{
  "norm_place": "pre",
  "init_std_o": 0.0227,
  "lr": 0.00732,
  "lr_mult_down": 2.0
}
Each number is 200 + 20 x the weight over its row's rms, rounded and kept within 0 to 999. Layers, rows and columns count from 0. The size before them is the row's rms in percent of the matrix's.

# layer 3 MLP down (transposed), 1280x320, rms 0.0779, rows 1180-1223, columns 240-319
098,198,169,200,229,211,223,171,190,211,182,230,198,171,227,195,223,221,193,206,228,219,177,198,232,214,165,188,175,206,210,229,226,207,190,198,221,183,184,214,136,196,191,214,210,203,211,214,196,212,209,221,199,196,170,191,172,231,164,200,231,182,206,170,222,193,209,200,197,216,232,217,202,202,187,190,217,193,209,224,226
107,221,212,209,198,197,218,217,174,196,181,204,192,194,190,194,212,205,181,171,192,159,202,196,243,170,208,206,207,172,181,192,193,206,182,203,214,189,212,203,194,174,193,230,163,202,203,162,153,192,223,186,201,205,194,165,232,198,218,205,188,199,211,195,162,218,191,189,208,209,216,198,184,186,213,162,206,213,215,208,165
095,182,201,184,200,224,239,202,221,194,205,197,205,164,171,202,215,180,186,158,172,238,200,202,179,228,210,209,169,209,222,206,198,185,210,184,207,180,199,225,205,199,217,194,185,228,190,210,214,211,175,199,226,215,184,183,189,206,192,226,161,181,192,201,192,229,194,175,191,198,194,233,199,199,230,178,194,207,191,212,180
093,212,184,219,187,254,209,226,208,177,216,212,185,199,211,187,204,192,180,214,184,221,208,209,209,190,195,169,197,221,190,225,214,188,190,216,217,213,198,211,211,185,199,185,163,186,177,218,197,169,202,213,176,188,211,220,215,200,199,181,205,163,190,182,181,176,215,205,224,213,187,176,194,171,191,185,219,221,165,222,226
106,183,196,194,208,198,179,172,239,164,207,236,229,215,180,219,217,180,204,192,214,213,201,186,208,211,210,208,235,187,204,204,235,203,180,160,156,203,177,185,197,190,209,196,206,201,193,153,162,200,199,215,199,198,219,228,207,214,240,226,181,213,189,205,170,185,216,182,210,230,168,180,196,195,212,230,210,169,192,206,201
086,199,173,188,236,206,179,209,202,181,202,197,228,182,215,205,207,218,188,207,196,202,190,250,174,195,208,190,198,167,178,206,159,210,170,204,205,223,191,201,210,202,229,169,185,195,199,176,199,177,208,205,244,201,165,197,191,204,191,179,219,214,195,176,208,189,182,148,231,208,193,218,221,185,216,165,207,215,206,183,223
098,222,179,215,224,169,210,174,177,171,192,209,198,205,190,195,228,144,189,191,195,235,241,201,221,183,174,198,186,206,199,159,185,196,209,153,191,195,195,198,213,194,192,235,199,200,232,172,217,202,199,179,221,179,210,193,210,192,196,192,161,198,211,207,217,227,199,209,195,232,208,194,220,200,185,170,205,178,229,186,197
098,201,205,172,200,206,204,213,206,169,187,193,218,204,216,202,194,208,193,190,195,183,169,155,181,183,177,173,240,214,197,220,172,205,181,192,188,212,188,218,194,193,212,228,186,225,177,205,240,223,182,171,180,218,218,183,202,212,168,210,178,138,212,224,200,197,210,217,219,201,186,205,196,230,229,181,220,213,201,183,241
105,195,190,234,217,185,212,190,226,196,203,188,202,204,152,194,230,194,213,209,216,182,166,192,207,238,184,188,166,190,186,226,165,235,201,175,166,202,198,207,185,203,209,244,216,272,212,190,202,203,187,189,189,200,231,219,169,198,198,182,216,177,168,199,194,199,181,221,212,211,190,197,181,220,187,209,196,163,171,188,204
097,226,168,160,187,211,191,204,224,203,213,207,171,194,188,209,190,230,173,166,223,216,209,180,228,220,177,193,203,199,204,199,219,188,173,175,203,180,170,213,202,203,184,202,225,183,203,177,218,186,203,212,211,214,209,209,187,186,201,173,231,191,175,183,226,164,202,217,200,180,208,225,167,204,213,164,191,207,188,170,209
097,212,212,216,185,223,240,212,211,193,212,169,230,205,190,215,198,246,225,189,230,220,203,217,205,202,201,221,184,198,175,208,188,210,176,214,229,224,199,183,195,230,218,216,234,189,202,201,225,214,160,153,168,204,173,196,192,183,201,232,189,167,205,176,219,235,209,214,206,191,181,194,226,226,209,193,193,195,223,200,194
103,192,185,201,215,216,196,178,196,216,169,157,228,199,238,204,199,184,215,231,169,202,228,207,230,174,204,195,190,192,206,197,169,171,192,203,199,193,202,212,228,221,192,201,177,200,208,204,196,215,202,194,184,190,252,156,172,193,222,193,205,227,195,195,178,197,234,203,197,217,215,183,242,207,189,198,204,220,206,238,183
103,209,183,202,183,183,220,193,255,198,239,197,187,201,171,217,193,220,195,188,202,204,205,180,199,214,179,182,196,198,199,225,203,186,181,187,205,217,185,199,210,157,152,186,196,157,192,182,185,140,199,207,181,224,180,195,258,198,183,193,195,182,187,182,220,183,183,193,204,225,203,209,217,193,203,178,205,209,238,160,218
110,198,189,222,207,151,202,181,206,208,173,202,204,216,237,249,221,168,220,199,213,199,210,211,182,186,178,222,143,151,225,186,211,230,201,197,177,196,189,159,187,216,175,206,187,225,221,208,211,207,195,202,211,139,186,219,211,184,190,216,198,200,190,167,211,212,185,211,222,188,172,217,219,182,212,215,202,209,201,221,180
097,196,224,203,195,238,193,181,198,197,198,193,204,187,210,195,210,222,202,215,222,233,199,217,243,245,207,152,181,179,211,221,170,199,190,195,186,223,201,196,211,214,181,218,165,223,203,169,189,210,217,177,215,188,227,171,185,195,206,182,203,164,229,188,225,217,170,161,165,176,187,222,209,206,215,207,197,167,228,199,190
103,192,217,192,231,225,220,217,181,230,220,216,192,215,210,198,198,214,232,227,189,193,163,211,225,188,197,183,194,191,225,229,200,208,207,180,218,207,220,222,250,231,213,211,208,201,183,200,221,186,229,183,175,216,222,196,198,170,203,195,217,196,202,209,231,182,220,187,198,222,202,214,203,204,160,232,219,224,213,245,205
102,181,208,226,193,230,208,185,200,194,225,209,251,194,206,230,194,208,249,162,190,220,225,233,207,222,218,211,214,233,179,178,186,217,175,223,210,206,196,198,204,242,199,186,242,189,172,182,189,228,180,223,202,180,176,176,215,202,192,179,225,202,180,206,202,190,180,175,210,184,221,191,210,177,199,199,153,214,193,200,213
106,218,186,219,217,205,185,217,190,194,215,189,212,214,183,207,171,178,208,197,205,209,221,216,215,233,209,231,161,217,207,198,162,181,197,167,198,169,194,170,226,240,206,183,176,211,190,160,210,221,182,229,221,218,214,217,209,199,213,192,192,242,178,218,209,209,185,170,154,219,180,221,175,206,221,206,204,199,171,182,199
095,230,225,210,179,181,226,205,209,201,186,231,220,192,198,190,211,248,212,225,236,202,222,149,221,193,183,235,211,223,184,217,217,164,176,223,196,179,197,210,232,219,196,217,160,186,208,229,198,212,221,228,197,220,202,228,187,196,208,162,214,229,195,181,172,204,182,168,197,223,201,198,215,185,234,178,173,192,220,189,191
104,175,204,252,202,174,194,217,192,236,180,172,220,201,211,204,153,181,191,217,240,184,211,216,219,213,243,220,202,226,232,193,206,199,199,209,243,201,166,207,169,167,227,195,202,213,244,151,178,193,191,213,202,184,212,181,194,189,160,202,224,201,199,189,181,181,226,216,199,186,211,207,215,207,182,212,178,201,174,184,187
091,227,209,223,221,202,180,228,185,209,171,176,188,190,197,221,186,199,201,212,220,200,211,176,201,211,199,192,231,206,231,179,198,173,180,183,159,189,217,182,204,185,179,172,182,204,215,218,211,197,208,188,185,193,167,226,175,199,221,223,177,221,178,222,198,208,219,229,235,221,167,199,195,175,215,231,172,217,205,229,256
109,188,211,181,220,199,231,216,193,205,170,215,199,208,214,192,210,182,233,174,171,205,199,155,179,220,200,217,195,178,185,202,144,195,170,197,196,187,225,193,223,195,199,206,192,226,193,196,198,195,180,211,212,199,225,200,190,219,218,210,172,198,187,212,173,185,206,201,188,179,237,176,204,211,168,192,179,196,193,160,215
093,211,224,172,201,188,198,204,194,194,185,258,171,173,218,211,173,217,190,187,226,206,194,208,158,204,172,206,233,214,189,172,179,203,216,208,182,222,190,226,197,216,179,192,185,187,235,220,200,214,183,196,242,183,196,180,199,196,181,196,165,191,199,240,218,231,195,193,193,194,203,209,213,213,185,216,194,171,177,212,209
098,176,171,202,173,215,212,182,199,189,199,183,190,191,191,184,194,194,201,177,187,213,211,230,194,211,188,210,244,190,174,209,180,209,238,218,215,167,220,232,228,206,197,200,165,218,196,181,200,186,234,220,224,253,203,191,173,195,209,211,222,226,220,201,220,186,203,208,265,238,203,185,194,209,195,209,215,212,194,211,192
113,227,208,199,223,185,209,200,237,193,158,191,231,197,187,176,224,228,180,196,153,161,173,198,183,176,207,198,202,211,178,169,227,185,202,199,215,170,188,187,178,223,190,181,198,222,217,181,185,193,192,213,213,234,171,223,197,204,181,194,223,230,166,189,188,154,167,208,193,199,215,197,197,219,193,176,209,214,213,217,236
088,208,188,220,175,191,185,193,211,203,181,188,196,210,199,220,210,199,201,179,215,216,169,195,204,205,193,220,219,185,172,202,230,166,196,201,228,248,189,191,223,219,247,202,205,186,198,189,238,217,179,160,198,213,168,216,193,218,193,193,194,161,192,185,199,180,186,205,197,200,192,218,186,174,176,202,196,214,219,235,224
096,184,213,216,200,185,231,229,209,242,186,224,184,191,208,192,202,196,200,207,186,207,210,195,224,198,206,197,196,208,189,196,228,187,219,158,190,179,169,200,182,239,204,230,220,165,187,174,190,223,200,161,185,207,226,205,218,185,173,232,238,184,155,227,190,200,195,196,200,202,165,225,205,176,170,188,186,212,209,224,206
109,201,212,195,179,215,185,180,222,244,186,177,247,202,197,205,178,189,213,194,228,199,208,212,188,187,199,220,202,194,184,211,224,197,191,205,208,191,209,184,222,218,210,189,152,239,215,202,208,239,183,189,180,202,176,234,193,179,209,174,202,172,207,198,164,218,190,166,214,214,164,206,218,211,206,204,204,174,185,208,228
071,178,212,194,210,173,179,165,237,183,233,198,182,208,210,182,197,227,216,217,198,186,198,187,205,207,176,231,181,184,194,211,191,193,193,226,183,200,202,177,206,221,229,205,213,210,201,230,191,182,225,209,186,201,202,199,187,165,224,196,185,210,211,200,182,181,236,196,185,173,177,207,211,198,164,185,213,212,220,204,140
105,241,200,188,199,204,200,195,199,193,227,190,210,204,184,208,189,182,193,238,207,188,216,160,210,224,218,190,215,178,194,212,182,167,170,203,226,195,184,212,196,171,186,178,212,251,225,209,205,211,219,196,183,187,206,200,192,228,182,184,198,214,218,238,157,205,224,220,209,194,184,265,203,163,193,225,197,223,191,204,214
100,172,160,174,220,196,182,178,192,200,185,178,194,200,175,190,166,234,182,226,199,207,216,178,248,250,165,224,193,193,232,212,224,202,220,203,193,225,217,220,192,180,200,218,228,171,219,199,201,176,221,186,194,193,167,187,192,188,178,211,187,176,209,181,191,194,187,193,188,187,209,189,238,237,195,209,199,199,194,219,214
098,183,215,156,157,184,200,201,239,183,208,192,186,219,230,242,176,218,178,171,238,226,231,195,200,205,178,230,182,210,215,206,198,162,180,232,213,200,203,221,194,212,173,186,231,226,181,212,230,178,221,191,216,196,195,192,198,196,201,211,192,194,211,171,176,220,187,193,220,203,223,196,209,190,204,204,236,204,180,180,204
108,214,206,182,181,197,211,204,196,232,192,213,218,188,192,236,211,198,237,232,191,181,196,190,232,187,221,216,185,211,191,195,259,206,213,256,178,179,252,186,173,246,215,171,199,170,219,172,207,169,168,159,218,197,173,185,191,155,174,197,206,228,182,200,185,195,204,223,181,171,191,150,200,213,186,158,164,174,183,218,211
098,216,190,207,218,221,219,176,179,180,201,195,159,201,195,215,220,214,198,204,216,198,203,202,221,203,204,193,198,202,200,164,229,210,177,170,193,212,212,211,162,182,164,163,182,230,195,197,195,238,190,175,206,204,192,189,191,209,215,225,223,238,162,201,249,200,173,183,158,204,216,200,181,197,218,189,234,205,195,217,198
095,184,189,212,201,227,218,178,215,210,208,206,171,210,210,203,229,235,212,218,213,212,175,225,216,196,182,198,208,181,189,179,188,185,177,197,202,209,200,204,207,191,218,211,202,210,223,144,201,200,233,192,180,200,239,210,201,172,202,187,192,193,210,166,200,222,191,193,186,188,154,180,233,249,207,216,198,231,212,226,187
098,177,218,215,191,189,179,173,187,179,205,223,235,161,219,208,237,207,224,204,200,215,208,183,187,193,206,201,192,204,237,155,189,199,186,195,218,203,174,160,173,224,188,224,207,222,204,164,201,192,181,202,200,212,220,222,247,203,173,203,193,196,194,182,168,191,204,175,202,207,209,222,204,202,184,179,184,192,197,190,236
100,248,205,170,193,185,169,182,189,192,198,213,198,208,196,202,219,195,238,208,201,209,166,196,202,208,170,203,185,180,190,202,189,193,202,192,228,201,189,209,204,195,174,199,189,171,206,189,227,200,163,203,161,221,204,197,172,184,225,183,217,183,208,198,184,247,244,156,226,202,184,190,199,170,193,196,186,198,221,202,189
098,212,190,217,193,209,233,183,200,204,206,184,214,203,182,203,186,218,216,195,228,182,197,182,203,206,194,220,163,211,197,173,181,202,181,211,202,209,196,228,186,241,200,239,192,218,219,171,206,178,164,180,190,181,198,203,199,228,200,221,202,189,230,183,210,205,197,191,164,157,164,171,233,191,174,204,220,184,208,170,196
099,210,218,171,216,195,186,228,246,169,175,189,181,205,181,207,213,180,215,202,201,168,178,214,179,207,202,193,185,190,210,213,183,177,158,189,204,184,227,225,209,176,222,190,203,196,192,174,197,172,207,201,196,260,191,213,193,212,191,169,215,180,187,198,177,180,163,147,186,219,180,217,216,203,224,183,204,191,189,211,195
099,216,227,205,179,169,209,207,191,200,195,240,205,174,158,196,190,197,200,199,202,213,196,195,204,191,200,218,159,234,156,191,196,221,195,191,208,217,212,192,195,197,212,200,257,197,190,205,190,212,202,180,215,215,187,225,153,191,189,192,234,211,220,165,205,176,177,200,187,219,198,211,222,181,211,202,188,195,207,211,202
098,184,241,208,201,232,205,197,178,179,182,162,194,219,213,216,223,232,189,205,190,200,176,195,210,217,210,194,183,209,220,172,195,181,201,169,237,211,206,197,228,187,161,217,195,187,176,163,201,225,199,161,210,221,182,185,256,198,190,215,199,201,182,197,220,172,207,174,188,180,195,213,191,196,164,227,217,225,162,220,218
082,189,191,205,198,220,211,194,216,170,192,202,196,211,233,187,183,213,190,204,211,209,214,229,212,231,176,183,168,203,180,171,173,201,178,200,213,174,228,190,191,205,232,201,205,201,186,197,172,169,223,201,187,205,208,165,190,186,205,208,208,132,238,181,198,217,191,267,241,192,199,195,180,189,187,228,213,213,198,209,192
105,217,195,195,149,198,194,204,195,216,163,191,220,209,201,191,190,182,214,228,191,198,214,234,191,198,222,188,171,224,207,201,192,195,190,219,220,197,174,245,178,218,207,212,197,206,211,170,170,217,204,226,189,211,179,214,171,166,213,214,171,180,200,220,184,157,215,204,188,228,188,233,220,210,203,203,226,214,200,175,241
101,199,164,183,219,200,191,184,165,237,213,206,216,196,191,181,199,188,199,158,237,205,185,175,177,197,201,200,226,221,198,191,244,174,186,176,165,172,177,203,181,211,218,219,191,207,190,217,202,253,186,236,222,201,220,197,181,209,204,231,175,212,214,239,193,179,218,243,218,178,216,208,203,204,202,189,160,183,207,175,243
# layer 3 MLP up, 1280x320, rms 0.15, rows 1181-1224, columns 240-319
103,206,234,186,187,179,223,161,201,209,201,180,212,194,201,190,203,217,210,190,169,180,165,214,174,155,195,181,195,198,207,203,220,217,194,225,188,208,221,193,203,171,190,188,189,232,219,202,230,188,167,197,193,187,223,224,231,196,228,216,193,168,149,220,185,211,205,183,186,196,192,183,187,215,183,181,185,184,169,159,187
095,197,202,166,201,219,174,198,185,194,178,152,213,212,207,198,239,220,191,258,235,203,191,170,210,197,192,216,218,180,206,175,173,192,173,193,230,217,174,184,198,191,206,218,206,194,238,155,197,188,183,236,233,187,197,212,181,199,191,172,233,201,197,193,213,209,180,204,204,236,185,144,191,221,199,195,197,252,185,211,231
093,171,202,186,201,166,178,196,181,222,173,227,209,217,159,177,163,205,203,203,208,185,196,207,210,206,188,222,231,223,191,165,157,191,200,191,182,203,185,201,194,199,176,209,224,198,195,174,199,247,230,222,207,210,174,188,197,201,183,186,196,200,234,191,216,210,208,221,228,194,197,187,225,244,200,198,206,200,178,180,153
110,184,195,207,216,193,182,229,206,225,178,194,223,206,208,225,193,200,233,189,173,212,193,180,200,190,179,206,192,223,211,194,187,209,229,210,207,195,216,161,218,236,237,145,178,236,205,221,188,207,240,162,178,195,194,237,218,213,180,198,212,157,221,186,209,189,226,165,212,194,177,200,208,208,236,202,192,202,206,209,223
094,211,211,222,184,215,181,173,221,151,178,212,180,200,207,189,206,164,208,215,194,208,221,204,240,199,202,180,223,234,175,203,167,198,191,192,179,198,212,269,226,188,176,173,190,187,203,194,197,200,191,184,205,215,194,211,225,188,198,220,208,172,200,208,218,177,191,236,190,177,192,220,189,184,210,191,169,173,208,150,213
092,219,232,187,152,234,221,242,216,247,197,193,212,227,203,226,171,250,222,178,183,207,182,191,190,210,216,183,228,189,190,260,174,205,205,224,175,176,196,185,173,199,221,202,183,177,179,172,181,236,182,195,167,201,195,193,185,236,221,212,211,207,190,186,192,194,206,195,212,179,201,222,207,223,197,214,195,198,182,190,170
096,178,190,240,245,162,162,191,234,211,201,193,189,199,218,176,184,192,204,207,246,217,219,234,193,214,197,203,202,202,197,196,195,214,219,235,177,236,181,190,230,188,155,209,178,179,186,193,217,215,229,186,196,187,216,192,189,175,195,205,189,207,216,185,200,221,227,209,198,220,204,191,173,179,188,214,203,161,222,215,207
098,206,201,204,202,171,196,177,197,212,188,200,192,244,192,197,158,216,187,226,164,230,199,221,164,201,215,184,183,230,220,164,199,234,207,211,204,201,223,209,230,186,216,180,206,164,215,215,209,187,194,208,182,191,183,199,218,185,185,211,176,178,212,208,163,188,188,213,199,171,219,188,208,191,200,206,205,215,168,178,183
098,199,215,182,202,200,204,212,158,258,162,186,237,201,195,231,222,199,195,203,233,189,190,230,200,222,202,189,194,209,240,205,190,186,219,186,206,217,216,200,204,169,194,212,212,178,208,212,195,200,207,198,225,225,193,193,216,227,207,217,169,197,223,217,227,208,209,209,236,189,188,187,192,192,224,199,185,210,204,209,199
096,196,214,187,203,167,162,212,220,187,224,184,201,176,236,229,232,200,214,243,206,184,209,182,197,214,187,233,173,204,201,188,188,191,236,183,194,151,193,203,208,244,177,205,166,228,192,214,216,172,196,205,173,205,213,207,206,210,206,197,188,218,216,192,199,205,197,172,198,248,217,192,240,206,233,194,218,201,210,198,198
107,167,179,197,197,204,243,195,189,253,180,171,253,212,174,199,164,172,214,217,228,195,199,171,163,181,206,225,222,213,229,191,193,224,204,196,200,219,206,153,185,223,206,207,194,186,154,213,211,203,170,211,213,156,178,238,217,224,207,193,221,217,183,199,200,225,219,229,202,188,194,194,206,178,173,219,190,189,193,215,157
099,171,212,190,191,201,188,233,230,211,146,218,234,211,207,183,199,171,190,204,192,187,185,195,196,202,202,187,232,224,199,196,204,180,201,181,203,180,211,205,177,196,222,225,180,201,232,238,200,184,175,200,191,150,227,207,189,188,230,242,207,190,201,178,166,213,181,164,223,200,225,195,165,190,216,188,188,209,161,237,185
111,198,175,189,139,219,204,200,203,222,219,190,174,200,200,206,201,251,194,222,216,187,183,199,203,205,203,213,201,212,188,187,180,195,199,156,243,264,177,229,207,183,180,229,214,205,204,207,223,193,187,222,179,188,224,223,197,210,185,183,178,212,210,211,189,214,215,208,167,181,205,158,205,202,206,247,184,197,196,159,204
094,216,189,178,240,217,188,191,174,145,196,214,194,190,185,189,201,194,161,237,170,162,201,211,211,208,207,181,194,224,168,231,175,181,223,222,185,229,178,184,196,211,212,195,183,204,191,207,169,208,233,226,195,198,209,211,213,267,233,215,198,268,150,202,201,184,213,212,227,206,221,197,179,231,231,198,231,199,197,184,205
096,183,189,182,187,217,166,190,169,195,169,169,215,205,233,205,205,207,196,199,185,205,175,203,196,174,175,211,192,173,208,241,197,175,229,197,235,184,206,211,207,229,200,212,189,227,220,189,183,186,211,202,223,187,188,229,241,186,203,228,225,205,184,207,229,164,237,178,193,211,194,236,206,220,190,190,218,206,175,199,184
106,242,220,158,200,221,158,222,210,185,183,200,204,221,228,175,223,210,203,193,161,207,228,202,185,190,213,205,215,205,183,227,219,198,190,148,218,244,199,200,205,160,184,209,168,185,199,190,196,201,196,174,212,214,213,196,172,179,207,184,190,166,180,192,208,186,202,187,188,202,201,200,213,215,202,199,185,191,181,207,202
094,151,229,207,195,217,193,177,181,206,165,172,189,190,242,198,212,221,196,243,184,255,195,202,206,225,193,213,216,195,196,208,238,218,213,211,223,204,166,198,190,197,189,182,182,196,176,213,208,197,188,222,202,195,173,235,170,237,212,208,228,204,200,207,236,200,200,200,235,229,204,226,207,191,169,182,204,172,212,206,206
094,202,189,242,192,206,190,224,199,187,214,225,196,162,184,196,203,203,193,178,184,173,233,222,186,190,272,231,169,180,212,190,190,229,203,224,200,214,206,208,209,203,191,184,243,211,195,200,187,197,175,178,168,204,195,198,188,235,215,211,173,200,195,196,187,202,207,225,207,199,202,194,217,216,198,191,197,235,213,220,183
101,164,242,168,231,228,195,175,210,201,227,209,206,204,198,174,188,211,203,204,191,211,216,204,187,192,246,204,208,170,189,227,202,183,197,195,191,216,196,198,218,197,203,188,182,195,158,235,160,184,207,192,211,192,192,206,192,193,234,196,192,192,242,178,210,217,192,201,199,191,205,242,218,192,225,220,221,246,195,212,208
089,212,221,246,171,215,211,166,194,201,177,218,190,196,232,214,225,218,181,187,169,217,218,188,223,197,199,167,220,186,156,208,178,211,234,177,222,210,183,230,196,192,221,196,182,183,171,194,172,176,210,202,221,249,212,175,181,240,201,189,228,207,217,147,210,167,187,232,184,190,204,165,191,191,202,188,200,148,203,176,185
106,220,239,173,191,186,226,176,199,160,205,212,219,171,186,179,186,192,205,192,195,192,197,203,230,208,175,186,184,217,211,171,196,240,252,203,166,234,175,191,201,180,199,159,198,181,191,238,200,199,183,190,162,196,206,203,164,192,227,186,186,193,230,196,230,182,167,203,204,196,231,202,188,176,197,207,190,209,213,243,213
086,200,203,205,238,202,216,162,202,224,213,198,169,234,213,225,196,215,226,221,202,196,202,212,186,203,226,220,177,176,205,205,225,210,211,174,178,198,195,213,201,180,230,203,194,190,202,157,177,225,238,209,183,197,208,181,222,165,204,212,163,243,225,185,191,188,194,197,181,193,211,202,203,232,225,185,196,174,187,186,180
104,182,177,178,212,183,195,227,169,206,180,150,275,186,194,208,195,171,182,188,200,221,196,160,215,208,185,205,167,204,220,170,214,213,201,194,171,232,214,205,213,165,211,213,216,209,200,186,218,176,219,185,213,213,204,244,181,183,199,190,236,207,193,200,220,199,207,184,164,209,216,210,215,192,204,196,207,223,201,191,189
106,215,168,196,172,199,198,204,185,222,230,193,232,202,219,177,200,214,219,186,159,180,217,199,210,174,177,232,176,204,169,178,211,167,203,262,182,198,198,205,198,207,227,193,218,215,226,181,220,195,169,210,213,194,188,236,204,188,206,211,179,213,178,212,198,189,224,198,213,242,199,240,214,183,206,221,207,181,201,210,220
093,145,243,225,197,174,197,187,193,230,223,211,207,232,157,219,193,229,183,195,169,169,200,207,196,201,179,158,182,207,222,193,189,202,183,206,191,187,191,206,213,223,187,161,177,195,184,203,178,176,230,201,158,221,207,184,201,173,185,179,163,190,200,212,217,206,201,185,210,203,190,217,231,224,216,191,189,236,215,217,210
096,216,220,206,193,199,167,206,183,189,224,208,205,178,194,214,201,189,165,194,179,207,232,197,202,209,228,194,231,190,220,192,220,222,207,188,182,214,189,247,187,196,213,197,205,228,200,205,227,223,162,194,237,178,185,223,187,186,199,196,178,223,230,198,180,223,224,195,184,211,192,203,200,174,177,195,206,188,181,177,180
100,182,190,206,185,162,205,209,170,191,183,246,197,209,210,214,180,168,210,239,170,211,195,214,201,163,221,210,179,189,224,188,171,177,190,238,204,200,193,190,224,184,240,188,196,190,216,195,194,222,197,210,248,193,189,198,211,202,165,181,208,173,222,183,172,200,169,192,230,192,223,231,185,184,246,206,183,239,243,197,171
088,181,222,178,186,212,259,212,179,192,170,196,212,180,225,212,219,185,195,228,195,183,194,214,199,194,188,211,207,200,187,181,191,198,224,195,187,197,200,222,203,207,210,213,170,199,221,184,250,184,187,179,213,197,175,181,190,200,183,209,222,172,210,178,214,203,206,225,220,231,204,185,185,216,197,249,187,182,161,186,205
109,214,197,203,218,168,177,182,231,217,176,195,195,213,173,213,185,218,191,217,140,190,214,181,206,212,234,214,224,240,198,202,204,197,202,185,203,247,191,183,215,210,168,219,161,185,161,198,197,225,174,209,210,220,191,191,228,176,181,198,167,200,196,175,164,178,175,199,195,192,195,221,175,202,238,179,169,224,213,200,180
100,197,229,205,241,233,199,191,215,168,200,190,208,208,193,208,218,193,196,234,184,177,210,185,182,195,210,166,237,213,201,200,175,199,208,162,160,205,195,170,210,192,165,195,161,186,190,173,209,206,155,256,210,147,206,190,246,222,196,212,161,184,192,215,198,226,182,206,206,187,194,219,155,181,211,217,213,184,190,210,206
095,237,231,201,212,192,194,234,172,199,205,229,228,212,165,207,219,175,205,240,212,198,187,230,175,200,210,195,226,210,199,190,169,184,190,177,195,215,191,187,190,223,223,187,189,189,193,188,247,206,216,188,217,178,221,180,217,181,212,216,199,213,191,211,221,220,226,243,218,172,205,197,186,194,200,201,145,180,173,174,211
112,200,198,223,183,180,196,224,199,164,234,220,222,200,199,190,202,227,201,170,209,237,191,203,194,221,252,226,217,221,199,214,204,182,234,193,226,195,226,238,197,160,164,200,228,209,199,230,175,214,193,203,198,202,191,172,177,163,194,161,171,206,190,192,198,203,167,215,194,213,219,188,185,185,182,207,152,223,195,190,217
100,219,223,162,174,192,203,248,184,210,196,216,214,216,205,164,175,193,178,158,180,201,196,235,235,188,251,176,204,177,183,213,209,194,253,221,199,201,178,183,221,193,201,202,194,195,171,199,169,161,197,202,235,190,197,183,178,219,189,175,181,206,197,191,186,210,200,174,192,198,212,180,152,198,197,202,227,204,203,187,178
095,233,212,220,214,226,192,229,194,193,210,192,250,193,199,208,207,180,236,182,203,195,188,183,201,211,215,189,227,223,203,221,202,193,197,229,206,195,201,189,211,206,208,186,192,209,179,158,203,218,208,209,206,197,213,212,215,194,245,216,224,219,175,240,240,225,228,196,180,228,182,237,198,207,210,173,205,182,193,209,190
097,179,197,182,184,222,178,210,196,181,280,181,182,200,198,214,126,231,220,179,215,229,190,195,193,176,221,199,210,182,171,231,246,167,218,185,198,216,216,214,198,178,203,212,202,179,173,208,216,207,229,200,191,225,166,192,198,214,210,174,174,170,205,178,196,230,193,208,202,188,190,187,171,197,151,229,173,174,219,193,222
098,197,211,196,167,234,192,186,181,206,179,207,205,222,246,161,222,210,211,246,183,185,185,198,216,193,234,202,181,217,215,221,192,205,227,201,204,212,190,212,201,197,226,189,187,195,180,192,212,222,231,214,207,196,213,206,211,198,183,236,196,196,221,226,197,216,215,206,236,205,198,198,188,189,186,212,158,206,186,198,226
092,203,209,181,207,223,197,215,178,222,191,229,189,204,195,211,209,186,204,188,233,246,203,193,179,174,190,207,185,201,208,205,182,187,199,226,184,171,184,167,190,181,193,205,210,201,168,194,176,198,224,211,214,199,205,218,183,201,217,214,184,215,162,203,197,189,210,217,217,212,181,216,163,240,174,173,175,211,172,178,200
108,195,212,218,201,186,181,226,162,190,186,234,224,220,215,224,205,214,179,178,239,199,179,212,173,211,214,255,209,195,194,162,180,195,187,231,200,188,187,172,211,206,195,200,193,241,198,209,211,194,234,188,190,206,204,197,200,201,174,243,195,179,198,201,214,188,202,200,179,192,208,217,192,156,180,196,168,260,201,234,163
101,172,212,184,212,194,247,159,235,211,198,208,223,196,207,224,196,216,223,177,208,224,168,179,164,193,223,203,212,198,171,216,250,206,226,221,236,199,162,238,229,204,179,179,177,205,187,214,187,239,179,200,187,161,185,184,222,234,219,193,211,204,174,197,183,176,243,175,167,210,193,186,215,203,199,202,214,184,226,209,190
092,223,173,146,189,171,208,207,204,208,207,190,204,176,195,216,169,201,188,163,210,221,212,202,209,165,189,194,221,229,181,222,173,216,193,220,176,177,205,183,212,202,195,184,195,206,219,236,206,194,216,222,207,225,209,189,163,168,231,189,198,209,217,191,198,199,182,214,213,214,207,200,244,213,185,182,195,173,227,191,183
100,218,211,179,209,213,232,216,208,241,216,188,187,174,196,176,213,210,185,184,205,185,182,188,210,184,224,191,206,168,133,206,169,185,249,187,217,158,191,189,216,177,235,141,196,162,190,194,205,227,213,193,183,224,199,215,190,245,186,240,195,231,192,183,212,193,203,160,186,208,223,218,208,180,196,185,220,204,251,191,197
106,210,222,199,206,174,231,182,236,196,208,180,199,187,208,202,183,212,227,164,197,205,215,215,183,193,197,198,188,192,211,199,181,189,197,181,206,226,223,189,171,227,198,211,185,183,209,247,158,191,194,183,175,183,226,186,213,236,211,196,220,206,192,189,188,216,200,190,185,219,180,154,196,214,195,227,194,200,182,182,200
094,185,233,210,145,187,226,225,219,206,196,138,184,208,181,228,219,186,222,177,198,193,196,191,166,189,211,163,200,183,192,188,207,195,202,198,206,209,205,211,185,222,199,182,164,215,207,197,203,214,198,208,190,217,186,216,236,214,165,213,211,200,158,181,234,169,190,176,190,217,190,182,174,209,196,192,217,179,188,210,173
100,194,233,218,217,177,198,201,216,196,173,202,218,208,183,200,191,212,211,191,183,163,214,244,215,206,198,204,193,203,187,218,205,145,189,218,164,235,175,201,229,190,166,211,216,193,192,229,199,188,200,217,224,225,201,212,209,186,197,213,219,176,199,254,213,197,160,226,206,192,182,211,212,193,205,247,192,217,205,196,184